Weights of a small GPT-style language model, trained from scratch on English Wikipedia.
Size: 8 layers, width 256, MLP 1024 quick GELU.
Architecture: RMSNorm before each block, rotary positions, no biases in attention or MLP.
Training: a variant of Muon for these matrices, 153M tokens, 9345 steps.
Each number is 128 + 32 x the weight over its row's rms, rounded and kept within 0 to 255. Layers, rows and columns count from 0. The size above them is the row's rms in percent of the matrix's.

# layer 5 MLP up, 1024x256, rms 0.188, rows 122-134, columns 0-127
size [ 99 103  92  99 107 101  94 108 111 106  87  96  94]
[[159 170 122 157  51 121 151 152 139 146 136 143 120  79  94 114  79 172  84 100 110 102  55 121 136 128 131 120  87 151 125 135 111 101 142 190 137 144 131  81 128 119 125 204 116 129 143 215 134 151 187  93 143  98  90 101  79  92 124 112 129 139 192 132 113 138  62 160 124 119  91 170 187 157 160 173 170 136 114 137  87 126  39  62  88 158 167 153 158 163 144 118 143 136  90 121 127 132 168 109 131 133 150 102 144  96 143 147  89 163 146 133 137 127  45  81 194  81  53 130 124 147  33 168  65 125 112  65]
 [ 96 105 127 135 128 123 136 162 101 160 168 196  97  91  48 132 182 157 142  72 115 120 120 171 121 153 162 151 116 147  98 106 156 116 141 146 111 186  90 122  67 168 103 148 111 157 102 108 151 155 144 110  85 149 129 143  73 108 158 174 138  47 105 210 145  79 130 126 100 166 104 129  78 155 113  70 136 104 113 114 135 164 166 145 153 128 102 132 154 131 170 149 113 137  55 105 103 113 102 135  99 159 114 136 162 175 174 177 149 121 111 119 125 172 151 115 141 140  99 127  77 162  99  93  49 188  90 138]
 [153  78 155 103 105 161 114 181  82 144 169 143 157 145 107 205 127  91 106 109 163 107 105 152 165 158 168  86 133 178  91  79 102 148 126 124 116 153  67  85 148 205 192 126 136  25  98  86 133  75 144 112 169 115  61 118 173 116 182  65 101 131 145 147 125 113 199 108 146 194 103  96 146 147 116  86  91 107  98 158 125 109 112 117 165 127  54 160 177 140 135 150 148 148 136 161 135 159 169 164 115 110 137 158  61 181 122  69 107 129 173 155 134  54 137 113  89 138 129 126 124 148 143 133 142 142 142 114]
 [157 158 133 105  94 134 131 111 111 112  85 139 110 143 105 137 203 127 132  85 135 122 137 122 172 151 158 111 131 151  74 132 187 188 173 144  87 180 120 122 119 137 149 161  85  58  98  99 198  66 174 116  99 101 138 115 186 180 167 227 122  57 151 136 150 106 120 124 159 116 109 109 139 164  83 137 133 175 115 129  93  74 104 139  63 128 169 116  91  85 145 116 155 109 112 139 118  91 143 143 142  82  94 144 152 156 143 103  65 135  92 173 140 138  86 130 124 167 116 171  74 191 160 130 108 130 116 111]
 [147 139 124 136 162 157 185 155 118 124 197  75 182  99 131 162 181 165 135 136 157 116 155 139 125 116 145 155 126 167 100 128 122 201 151 108  90 165  88  97  86 130 109 101 173 129  92  99 140 128 135 103 100 127 127 130 108 136 127 162 124  92 202 130 141 158 165 106 117 144  87 145 180  60 190 123  58 126 113 208  90 133 109 133 163  89  70 125  97 103 150  90 136 142 155 153 135 146 163 150 103 141 187 154 122 127 122 148 168  92 165 123 134  46  87 104 150 179 158 122 152 120  75 171 145 132 160 122]
 [ 88 173 133  67 108 124 125 162 129 110 122 165 153 160  51  93  40 170 106  99 135 100 172 182 116 105 154  92 117 142  64 136  82 161 180 136 171 111 133  74 159 170 115 121 112 112  99  86 144 112 105  83  96 179 101 123  71 105  86 150 146 151 131 154 141 103  97 121 119  84 137 156 161 117 135 106 159 122 197 143 118 169  75  97 187 137 152  81 151 203  96 139 114 124 114 132 165 107  49  97 132 187 137 115 145 140 114 150 157 135 124 162  77 111 144 119  70 124  99  93 116 107  78 110 153 140 136  98]
 [197 153 132 176 140 126  40 161 225 114  95  80 104 124 170 129  76 124 160  81  63  74 118  91 154 117 100 145  87 105 121 145 172 120 118 130 135 112 135 150 137 102 126 129 130 185 144 123  72 152 121  93 157 140 118  80  99 113 110 116 174  84 110 120 155  94 128  89 126 149 151 149 135 117 107 115 191 139 176 125 147 124 152 122 148 113 134 177 159 153 126  72 138  90 105  79 137  46 191 113 136 106  84 136 161 163 157 131 142  85 152 102 157 139 252 169  69  93 124 129 133 203 150 161 137 174 107 187]
 [114  98 145 125 101 126 159 147 101 122 141 140  83 105  63  95  86 114 140 131  95 193 141  91 146 227 138  79  76 126  86 170 134 120 110 153 166 141  90 101 160 101 115  72 161 120 174 154 129 109 144  87 101  82  90 111 160 145 111  86  74 128 161 124 164 132  92  97  81 115 192 143 102  59 138 173  90 123 115  70 148 121 123 140 156 139 131 131  95 148 131 114 156  75 146 137 160 103  70 178 172  28 116 115 128 114 201  74 129 118 127 173 149 118 148 193 130 149 163 121  98 121  78 120 173 136 129 136]
 [129  87 150  53 153 127  96 177 146 135  70 183 109 160  73 139 110  94 148 155 143 138 149 176 157 119 130 113 140 155 101 215  86 124 161  74 190 153 137 148  96 164 159 101 130 134 119 136 177 137  81 119 178 100  95  93 168 120 109 153  88  85  93 111 189  95 127 103 170 135 127  24 131 108 141 134  96 131 124  76 134 123 164 128  70 133 112 212 124 119 150  96 104  92 139  86 118 156 135 149 164 115 149 107 120 193 133 172 151  48 140  97 179 107 101 143 166 154  99 125 158 130  66 155 128 180 112  27]
 [193 119 166  99 127  67 121 121 130 135 156 105  99 135  89  69 113  75 121 152 179 108 107  67 115 143 150  62 125  69 137 197  81 131 157 118 133 137 125 113 195 130 104 134 146 126 156 122 113 156 116 101  93 109 135 138  88  92 164 163 144 178 151 187  91  52  84 126 156 137  93 112 117  58 129 115 168  91  94 118 109 149 147 182 157 184 157 115  71 121 133 107 169 114 122 134 148 172 219 122 100 125  83 119  96 133  63 101 145 158 101  79 124 137 113 135 153 116  93 105 137 132 145 131  35  71 140 152]
 [107 155 128 123 120 151  94 127 153 101 154 158 107  76 124 119 128 100  96 129 104 132 178 186 112 171 183  70  57 121 130  96  91 157 125  83 114 153 137  91 110 123 113 144 162 113 160 104 115 112  91 140 135 129 161 146 107 138 163 146 107 121  89 124  98 126 179 157 100 160  98  86 158 104 123 157 118 144 156 167  31  86 174  69 112 100 132 113 174 199 116 109 122  95 111 153 123 132 137 161 115 152 128 104 103 138 160 201 103 119  95  88 125 180 125 150 164 166 152 114 102 184  87  95 127 151 117 132]
 [185 140 183 176 125 149  66 151 130 118  85 102 117 129 175 133 134 122 116  94 160  64 116 157 198 129 111 116  92 152 121 146 140 100 129 162 127 148  55 166 129 133 147 148 145  91 125 117  51 117  73 125  87 135 163 155 116  79 155 132 106 106 125 105 104  90 138 176 148 163 104  81 169 119 107 152 147 107 190 162 144 142 141  78 133 130 131 128 103 164 150 131 155 114 169  63  78 219 128 163 104  77  96 163 153 112 139 151 155 117 143 168 145 173 166 117 118 173  99 124 106 194  77 144 157 103 122 135]
 [105 105 135 153 128 142 154 152 100 120 127 116 160 117 139  66  99 138 128  94 120 122 118  66  49 104 141 143 106  79 120 129  95 165 162 171 111 136 165 137 116 192 136  85 130 129 118 172 194 133 174 150 197  89  92 114 123 136  90 148 136 101 167 179  97 116  87  61 161 128  66  82 125  77 116 102 155 125  97 205 123 175 162 127 114 116 109 143 128  79 142 153 124 130 183 126 139 130 164 194 143 141  61 110 149  83 115 107 178  76 127 107  72 108 161 106 113  83  81 104 136 195 128 147  82 109  98  84]]
# layer 5 MLP down (transposed), 1024x256, rms 0.0473, rows 122-133, columns 0-127
size [ 95 102  89 100 103 105  91 113 109 102  85  99]
[[111 127 167 125 135 169  95 125  79 163 152 178 138  90  91 111 213 126  86  83 123 164 120 103 104 116 126 117 132 140 138 122 143 112 165 125 201  77  91 116 121 105  75 118 143 113 112 162 138 109 140 112 107 142 162 108  75 117 122 127  83 186  73 128 145 122 124  84 132 106 156 161  87 142 113 137 130 109  84 126 185  76  66 161 143 140  63  76 119  85 169  68 128 154 157 106 104 107 103  90  98 158 126 128 123 123 152 126 148 173 163 120 104 144 159 149 169 159  92 112 143  86  97 113 167 123 139  80]
 [127 169  94 132 146  76 107 137 116 179 129 108 144  80  93 140 114  89 148 150 122 150 168 146  73  91 141 105 207 105 136 127 130  93 137  75 124 110 126 191 166 110 157 109 118 120 159 158  73 152 202 121 145  85 162 142 143 102 154 182 132 150  63 153 109 155 139 143 143 190 118 152 170 121 110 128  51 112 186 164 115  97 119 136 157 107 194 152 104  92  83 151 101  69 135 140  41 118  88 126 137 190 156 141 165  86 143 142 110 177  81 126 149  70 120  76 144 128 174  98 135 115 190 112 140 123 116 114]
 [106 157 126 187  78 115 188  92 157  93 138 143 212 107 134  74 161 112 115 194  38  90 115 102 125 102 141 133 127 156 118 148 137 115 111 162 164  94 149  86 141 132 114 130 129 107 132 155  78 147  88  55 166 181 116 148 122 169 162  83 164 186 177 112  99 199 162  75 144 114 108 110 175 139 101  87 109 159 158 122 154 130 151 142 147 134 133 152 122 135 132 165 110 136 156  70 105 148  85  97 110 114 191 117 130 154 154 166  79 148  92 107 111 157 133 114 109 142  96  69 125 113  92 135  82 148  84 121]
 [133 127 116 138 102 177 131  75 115 123 113 152  89 211  39 133  96 133 100 122 128  98 127 130  68 111 126  64 164  81 133 131 151 131 130 154  92 112 126  69 130 138  90 143 125 126 189  71 128 150  90 133  48 115 102 159  85 146  94  95 144 126 146 161 135 121 103 123 178 139 164 181 161 168 127  93 135 117 104 108 113 140 131 162 164 120 145 179 106 153  84 132 121  99 175 116 151 104  26 147  53 106 145 133 123 155 136 188 104 196 126 161 131  80 147 131  54 113 130  83 150 108 110 136 124 133 173  78]
 [176 126 121 122 105 132 104 138  40 125 138 120 145 129 171 117 132 146 171  98 156 147 153 171 152 118  93 152 142 140 118 131 184  98  81 147 162  96 121 143 118 170 117 157 161 110 145 186 125 124  93 153  95 145  49 121 150 146 134  80  73 126 128 132 135 124 112 115 158  81 143 100 150 105 118 120  91 175 159 114 133 104 137 111 175 138  73 164 132  87 111 139 132 114 109 118 140 177 119  98 109 134 104  87  88 124  75 126  95 150 134 157 122  72 125  81 133 182 212 130 120 134 105 137 145 115 144  79]
 [ 92  77 157  44 150 167  94  95 113  77 167  99 166  80 179 161 178  96 139 120 161  86 134 153 156 138  97 111 131 100  88 160  98 132 117  98 148  95 115 183  89 132 101  74 141  58 109 104 139 153 186 125  96  36 113 168 158 122 123 112 138 118 151 202 130 125 109 181 103 117  87 101 100  96 119 182 146 131 158 122 147 138  82 142 125  85 107 130 151 135 152 100 123 107 102 118 190 133 159 145 120 113  92  56 106 132 120 149 156 129 120 156 215 139 114 123 121 149 122 113 154 150 138 162 108 138 135 103]
 [189 105 149 112  91 133 119 132 138 139  78 111 138 175 126 150 145 133 127 138 143  64 114  97 128  98 117  95 154 134 104 174  87  99  54 131  77 149  95 154 126 145 168 159  96  86 102  68 103 161 160  69 133 139 118 153 130 180 123 111 127  53 153 101 114 134 221 110 172 129  78 126  81 187 165 138 103 120 130 116 103 122 160 110 148 146 124 175 159 120 133 106 136  91 111 111 148 133  68  97 137 115 113 116 168 135 175 129 153  62 112 127 152 174  97 184 123 138  49  95 115 136  92 146  97 139 125  86]
 [159 151 163 105 133 143 151 186 156 124 144 126 122 117  99  87 129 203 144 103  87 145 134 113 129  85 134  85 159 114 136 138  91 129 161  97 135 120  76 148 114 145 170  91 135  86 110 214 111 126  87 126 144 125 110 158 135 110 177 130 121 113 139 169 101 136 102 111 109 126  79  99 140 128 132 120  65 112 121  79 120 116 162 117 103 169 134 165 161 154 123 135  98  80 107 158 135 106 168 162 151  94  78  93  75 118 171  69 151 156  98 109 140 154 179 152 131 115 149 133  94 161 158 167 142  89 199 193]
 [156 107 151 135 120 191  98 115  98 116 225 132 172  93 141 127 131 153 125  76 111 116 115 127 126  96 132 141 128 150 125 142  91 115 178 122 140  73 122 158 163 104 177 129 128 120 127  78 136 142 128 131 155 175  87 165 119 162 163 150  81  89 157 104  70 118 183 130 110 146 137  80 133 170 139 120 140 121 173 154 107 167 144 122 122 143 113 157 103  70 115 123 123 164 146  85 108  80 165 176 140 124  97 175 166 102 135 110 213  77 146 102 113 161  61  94 154 148 112 120  85 150 152 117 225 118  66 105]
 [142 130 164 170  46 101  86 144  89 149 125 179  97  99 184 158 168 150 136 158 119 123 130  89 140 103 142 145 166 149 104 142 127 165 102  99 137 135 191 105 130  92 119 156 116 147 161 193 146 169  80 113  96 155 146 106 192 124 141  99 126 112  77 152 188 103 152 134 118 152  47  70 141 113  96 104 156 150 166 181 155  73  95 142  65 112 168 102  95 151  97 113  80 137 165 108  84 146 152 122 138 154 113 136 111  66  75  78 161 163 141 135 159 120 135 191 103 137 154  93 106 216 146 118 110 140  93  91]
 [134  46 138 155 164 142 141 126  97  99 120  84  94 139 126 113  67  76 115 113 194  99 151 112 105 113 120 119 203 123  73 170 179  93 120 132  89 190 150 130  92 162 166 163  88 114 152 130 127 117 124 111 159 115 136 125  91 113 117 135 158 150 124  30 169 164 122 120 191 145 164 131 141 178 139  95  86 117 144  84 108 112 107 123 130 203 100 143  91  99  73 137 153 111 179  67 134 202 104 117 132 178 124 141 124 157 142 114  72 122 106 180  95 137 126  93 149 114 123 117  90 133 137 182  89  60 156 136]
 [118 213  75 136  54  92 103 144 204 145 209 123 132 127 167 129 165  86 190 124 106  89  89 102 112 150 138 126 144 139 113 101 124 158 134 183 134 112 131 130  92 104 102 117 117  94 159 136 143  87 197 122 102 160 161 129  77 137 146  54 108 122 107 191 116 101 177 143  77  93  83  67  97  95 115 169 165 142 126 110 126 160 115  83 146 136 167 153 135  77 115  75 125 173  95 162 148 145 180 133 161 120 193 130 153 133 138 137 137 115 103 101  88 100 133 141 151 158 143 171 138 150  72 116 129 145 105  99]]